Each number is 128 + 32 x the weight over its row's rms, rounded and kept within 0 to 255. Layers, rows and columns count from 0. Numbers have three digits each. The size before them is the row's rms in percent of the matrix's.

# up: layer 2 MLP up, 896x224, rms 0.109, rows 426-478, columns 56-111
# down: layer 2 MLP down (transposed), 896x224, rms 0.101, rows 426-477, columns 56-111
up426 094:138213053065111129172136192133094150103189136147106090135118155136086106149148153182139172138132131107099126150150132134101147073176140059167117146168147135172142112150
down426 101:137132134087102124100148141135172101159096132077154115197124116160233118117139157077086108117161184101143055149190158112154053154025163066120116151139101167096112222145
up427 095:149182097108120126105061089155185122123138100122110092101112175134111093167110128141139119126117159097170109136132122088121140151113114071144128117151114162122189138134
down427 099:147112162106185095101134065132117149160091129176095137131124091164046118116151190101167145070166178132081144116174164103140151122148122120108147129133124134172058216103
up428 102:080102117118092109119171097161192154170116177084107062095132102098139110100091100147054086090180092155107131073114175094089083146170126160132109154155131138159064153138
down428 098:152120137210147116118117073149086078082126118101135150141093143092213118143124167120059170151184136174137184189111127125167089113139119185144143131158110117169131150110
up429 100:149120132069128146159077090201165107165134115093084034141162132180093084153081111172158074151157115138079065095141197147190151108184148214103115104139175105134134121142
down429 100:150125079166074144135202140113091126138145148126144119075174133128218146121117130142092160129151133154165130126103100120069116112107079134130117093158178147152159139093
up430 120:194116181130132164117090149123123114092082144136139164119129162133123123089089084104128175133130112111150192133067094158116149087134135069161158137152194103102138149205
down430 107:115120099153109130099140143164075088136108131125131151105085144161236113142101122129084155175149124185136144154107108124097131123146062095122240194139117126104082170117
up431 109:099106050138181091135120157145148081109098117142109127106050166136079101124148125053101117160117104105150102128073103085142087123105091042145053133128202172163092102103
down431 106:111077169153162096099160186078092156158082112096123074121134126103132104131146140122091136113101102160161124170155160160196067209124106125108143153112076136114123086105
up432 086:139151120128113088179091142147103134122076150133086130140168118139144102125112080152119140168202147109153086094158166144074081139105158112142162172102151130122175144150
down432 089:166119096167161170129137115070119128118115138087127141107095073126142086107174127092126146116136119239135129109195110147153105126124134102051185179131134081161172207148
up433 108:101105100143124129153157120130160138140089098141068175184110169168092131149083117176161173144199122129199106088090085142099110145089116100133156110141138106143166127142
down433 103:116132104134117145132123080118141124184158066190066129122111142148121133084110154152191118066104110090088093132126114199095140179180108105128096164130129164111166121084
up434 101:117139109124098094120110104106083131097137105098151187129182199110082130092137169141163178183144156116142090152081078114085100151057116169107163084170150121142173114088
down434 103:092088105152169053101162135086100164127183131156127088084106128215150171149085155177139096125137060103111150123097146084113132094145134097099109160155105197140164137094
up435 098:098142171094135076074151120080094112103137096118148121104097160182121131163117143181127152166143108094105155196134104147172077124136086150181107062178128148114121157145
down435 106:147130114173101153105146104130155118158098121131176099166093120095127098104142195133116117121181070090120117100148116076081165099170118107112153213137118113167110166027
up436 113:121179056122124124114152078163125102159091178187110128142162092136106124096083116135181151128167089108133149118087106183129166177092147163129109080157136120133098175126
down436 110:109141124142123085112068161161060130145108113172132081175183055145134131164177138147150120127124175096189093172099184149043117059092128141176137129139124129168132132109
up437 102:139135183055156086165154130153179131089135151133128064154090059146132092147109113134131117122130137116134122140173137132106173130166139158131154138157157120095107117109
down437 106:127138045156117095127153223116106144143051106135154083098117104080090135161118153080154092150175083122148110140087130109120176106141112117119143119133099146133148181084
up438 117:167092148042141117132096159186161077089100117109156109205069152141080092097153109188099100170092116122110088173071105103075107125089105133171166147154138129138160142096
down438 113:159149093144046115168090123104117160129157171087144143150071104120180191133166111134135116107174141105106106163118135161061143186119141118164105154115163135109084085143
up439 096:066122071122115129198136144161148083039155120156169124050138102120111136085154128151073092150136151114081118171105152154144083132123107081163080098124075110144111147100
down439 095:138123175108117107114093111116101106112112173196088167170116119161139117114176124131178163140160147134107126130127121125155095105116133151137098240136163108102101132099
up440 093:170130093157157178121144095130159137104118072144142165166097100091119106062143159144103187151128127059166111141139100151187107119155097108160150072196157081149152097123
down440 096:111125154182157175157100160127130157132132102117214121103176141154255115130132142136087128124141150146141129153196077143119128066120156111058060142112154074115120096073
up441 110:097076132117102108102127125088095107173064123102157151103118113056116114140154105158190165154174129127143111170150108130143108142126094131134138127204116183146198113179
down441 109:170130093119124145184125180118142171172167125092114086161123135103109087136167113114093125185172095195116155144155128101156141183117121096126146091165154168117186099057
up442 102:113149013072094193138129134208133089065125109127152096089185147123057096151119138164092088168158114099140138091105114074135096116127092152096093125132098150129136181116
down442 105:105167093122102148096167157103141111180151154116106168176190101121129076138100151175140174192139138131193192124103126140064103115114123104127149077130106170123124149095
up443 088:149133127091177137097104169106180070071105114142186149178136206107110101134150137067165130124115139124216172132104079136096119095129106109135073094192154091105115130130
down443 091:033177123188066115097195123130160123138152113194169084101167141123138163148188107125168106165115133165174137118162146118165135135108130078108138105141178143059119162126
up444 088:119160130114151186159114180084125112132110132141091089148136149128146130191123120152173098149141081110174170154092123125103198077171117160141101120093184190120129097121
down444 094:055134180128182119153088072110122142104095136152150121141190136146136172075182155113137170082116112200119177100146083163118152103142141171173135154116126146091129096102
up445 101:084095177084146118125156150074133141120116143168099116114108168162113127104084132085056151137154188077139119174158141084069128117104177129150158105122167174131137095097
down445 099:176072107153175147175176148141133190114128107115155122113101131123200149132104057164131127166145082158074112131091126113102148142127108164154093143118130171112171122135
up446 037:127136128082096128151060147166107151130060168136117156126149116064073085108114098127102172138181143098127139156088112146146117085149092073155098085155145142174144104097
down446 040:143109157120193073147126107116183072098177106127128101128099107169117123139098176142114147099130101133110119056184152160127134125155171145121145172090153186151117190125
up447 110:163105183060163167130094162079110109068117180129170207144164108148103049159105129143142151118132099131151157192133110080177161170168182114120141114110148152130147097108
down447 106:117168132148125156133171144142087088155107138129064078159083110138117142092185106135122187141137139083126136104181141182069131136100159082164081144151142070121105152141
up448 100:142104121116198071101183107121048131141081138104174165117129147141140110148142117170168177165156140086170126145123171109135126104127061120148131136124164119133118141166
down448 097:217132139177117111115157126140190108133156111127151111140062161147176136101111104110122173138102044126145116103145069108159143146117102127142084175182117125123147094136
up449 127:131173054059123114158127145172124080107120123135168160048165092118090137113072151123151184114114111113138161111154111145161091167112096121142152077138144124132137164147
down449 119:182133072108122140145070128091204128191164146160101078154096104131091112114128146084092127133112174050111137156099169166121205085208102142141060071157122141174169142107
up450 107:086093129126110105121080154111118110128119159132080149100123175186108064084141095088153104054085133099165125129142115124193141148133171115147100109121109165101079143168
down450 110:170168132118123084192111115117151097160151109109126117128123139087088194166110127048149130118146136073139213087148102089085178108099091128094163144162116129118129158112
up451 097:176120125145094132121136168133169162091180090121095112130070094137146102087149114105134097183133129120114112116125061115140133135167101148140127139095159127106154189165
down451 098:146169072162127078144090170156185076167202122124128043100138150073097113071148158128152093115124119075142190189072149162105198119155094080097138105153146127138100123134
up452 105:124079069144162108157111131131186128105114174149183106105134116095099124100132115128091109103103117120190183121152193150086125134106178083137159137167131083139099161134
down452 104:162152128148182091147106134151094150164118150114100143091141110179138166129186088113140187065131139141112160097098080165079090099113153127218080133162127077121154108094
up453 109:141182115117142114129146162180059131125153161156079121123187091141138121119090103094143130141119090090144130118142149165186159095124106145097128092162122056111126175168
down453 101:135099188145158101102186197124158200133127134079118114090188142130106108192155128109162097109138155118100148124108089178163080087098116138159112194151100109152159081099
up454 087:117096102099157170153097149135135136159083104180120109166169110076136150141064092181166146116196157137157068154111171134092084174097118093145183113103133165141137100140
down454 087:174125134148165139137134096154169144107154160149165149126088138175159123086188189144130137181041098212138107161133098095158087048147087163086113119098133079157126112140
up455 101:119111056128144092158115127105124081084102128209085132079125156120104136082154124120092150152095170130168151143146078116170106102073115093171104089149153141125070131110
down455 095:084100115095110077129143087115153168157131149174126125164138133088174115095140106171132130144134126108123098193159195158125172157216160081106125172131124141188107096063
up456 100:120112115146135128082127114119181132080075119156133081180071125150079074085129138161097111162139085075171133133127100148127140138134131138127122120181121159127086206109
down456 104:101146109146183094113102142181143149124116161110106203124070115148129119171093161120165150177145142110145092129187131125087186123152128040091180122125181111169053115167
up457 091:194141062136171068095137090174125096083148086164134112090122124124099102062116094121088088158081181125120115143173114113117090065117136122132181075096144114133133171069
down457 093:182106096137066124105112077126081142119134093152139187101089126132185131202132167105109113115148160255059129195119157110134139156186116137111107117153142150096130122083
up458 096:190176134130101154134058071132134143096156093112133085104146119114133104094146133092129075087151122099202143142117159104102128156148150137092153113071114143122121193102
down458 090:092059181074176077147131098093074123139113116144114140138090211146192161124077106166137161135130159141088097143115143183109161100105150131166115109156102148090128131094
up459 098:111163107123121092124105166142185105086107214145131114124118141141123146095145123069102116120060080125151125101167117116127152113102162129113076052142070152122091168119
down459 095:168144153112127110119136114125060151146116095106165114099106114116161152116116063082162136162128158149105151091114082135088200151095169099084127091092127070124174146127
up460 101:111140109130192135097115176169087097158136150108158105137092098168119111144110114127100101175082119048134155177150105139112109107157075124222143077159109096174124172133
down460 099:160146085199142129100136115070152080184106137121146125112127173145135172092129144100134137102114082119130118128148095154113102115163046153106118122148160077143147166139
up461 106:131119091129160105157152071120202151160157089102145185177075119099124148084096119170113144138122110075074145081098157105090122091192164111100109100129161116212088093132
down461 106:160127104121131171129119104122095188180101182072156100145176165145136100117109102103152154178122106121074046101118096162173130112138097156135214160142159146119112137139
up462 102:176095138160080121112138081132177118101053156119188137143140134159116090042127135160083179144162110123148122116072087132074102075133117137152193100146134102181143186147
down462 101:184134181122149075094160080122151193114156123135118140124182129142088129158172136087086165143092112077131183118125175070142116146180135149120105138085093110082113115123
up463 119:149079169093103152121181088130142177119083126104173119140144088122089124090130105080167120140166116099165123108070129126116138127128181128088182149156150153137142138103
down463 114:144118091143145110121169098189123114080159154084109098099145124150091107116137087140117118096148135135159126148149089080107062066131167126062107147146132155123078123158
up464 093:122148130099080116161147155103118084096110114149164132089145126166117116084147091087130098129142156092180170099125096123102148109123129107092027121098110155122153176096
down464 095:139141124134139070146106159114136126179161052103133130116180103153173122110154198118152104134121119115107125087137157165128097120118167116125172164155074124073127123084
up465 122:120134057121111111104153091167071147157102136164085119098176121123083134114111094160148158179124083102082186090107103138148135211101140162163105087149125104088152120100
down465 120:096121145191126089158131143126064190083129158119089084133151114136093131159180145111061130095126157097167150128194109075101085099145094094106135132163095118126119066117
up466 105:135093156137108151117087127124168147138086116132127107175100128166115103109156082185095178157135159090098119145158106124152118165132105126173124127155098126121177127167
down466 107:146064138123151146073096121196079115114161118143066088127134118151124088111124129159139113143141087085147111097166107058138135135165116100119091127137085135149128138079
up467 094:135158140132095066221132107148140154114109120109065147136088087144109160101124098176114045161115071132110103151146145109098122109191135070155173088118172155138134147125
down467 096:122061211122077158091155149111080095129118106078138127122151185106167091128139163140165164144135149142147174127110059189155130115131070091113160158109130150109148131133
up468 111:158155118103173164197048139135099104056087148125146130091191148120102123089129120120084183119049167097170148111148145149140166145072091117143095135115172150126119136149
down468 108:131139167183152159135087139116123102148114152094150081153154139116182109183081068191138162068157111198094139059111093121112105037134092126127173170131111117137107139126
up469 092:077166138127139078106157157160091062166129152129111124153087128104097047121145109173134212133132116137130080152118155170124120169206112089147143141150137106146168084152
down469 095:158124152132183117125118100105190149137116155102182118158130095173178193108104149086105153133158115240118178127153102108142102110133168130099124179128094135138132179078
up470 095:132172144055142175156147134080146077127158101080078100218067158122097124114137104071100118072154109079167143143104128121102072146094172114127064117140116178145114144133
down470 096:149114112141139125102119202130127156183141143151129122105123111106141175161183135149136162107106070102121077150164156068121117132126187123086136127147116079158128168148
up471 094:139084162104150131047081143095116128079096142088177135154099178191114156126156114097146134089114168108151117151174138072117130109108125136136128083173161189137093083116
down471 094:102119087074074152146138179144119068095101157153090126134084127140149122157105131175089106091141133164121183111130083154171204122132144160140110142132133102089206174148
up472 100:120127096128133128095087166123128129106136179080179173109135140150148107109113105078119084119116118132156116193182182055185113137105128170117138138124105148134063113098
down472 097:143106102193121118085161116124111126114189120144097130142109147126246108135129131107112150141136115089124142124112126101109129103163134123159255145117090108144106134146
up473 104:189116121126163149166138114157061124116114135097135142103147101140122092072142140119096136143115146075140165126162089148132112082152110150255136061138108051204158088184
down473 108:130139166140040133214181142147141141114138117140187139123112150114086164123144110123109073192151155116134142125078131127082152179092144110091129174119157105095098115092
up474 101:120132092082157102096117180174133137093145106180089141048120150154112132118127099115144132154073131116128101107158120107147167136105121115204093097185042077116078144164
down474 105:135186113087079153128165148075128135092090139158079122085185128125102127136110149036143189136113160085116143132136150141155178122114073106122141151115192162133136121124
up475 105:137148134143118168132135111140077159151080143153104144161156146150076117110106157125076152129085196091120114148202113138134131143156104118196105131136123128124125164195
down475 108:152086169091156112164137136151192143114145091134137150086164156145113128128196136147111117129154108113141125129165151088119160124109070104101137121132104146142074125121
up476 108:102110141105083130100147111197150145110089190140092126175043179102090098114137157112105152100129131138097151154129081100118082113104175177170173037181132122171188148132
down476 110:126123174189130194127127142106138139139129117137167099187144075080099086136137153124115134159150119098105151142176142174094132142114101185117161146121116099143130131097
up477 090:086090163106080131060208114146150104111105111112178121142079126094115113074106140133116142071132068109129140123132063143141125117098128140142149140124139166124168160134
down477 097:101086082167093151128209091086173123125184139071104150139092219185170052180111169117118115145156092095059117156193151061081145147167153119095184154142103118133082124097
up478 110:156139091114104084096152119142172123101141090141156156106134099136088115127079133125116209135192149112105119115146125133136144132163154107170107127124118153089096128151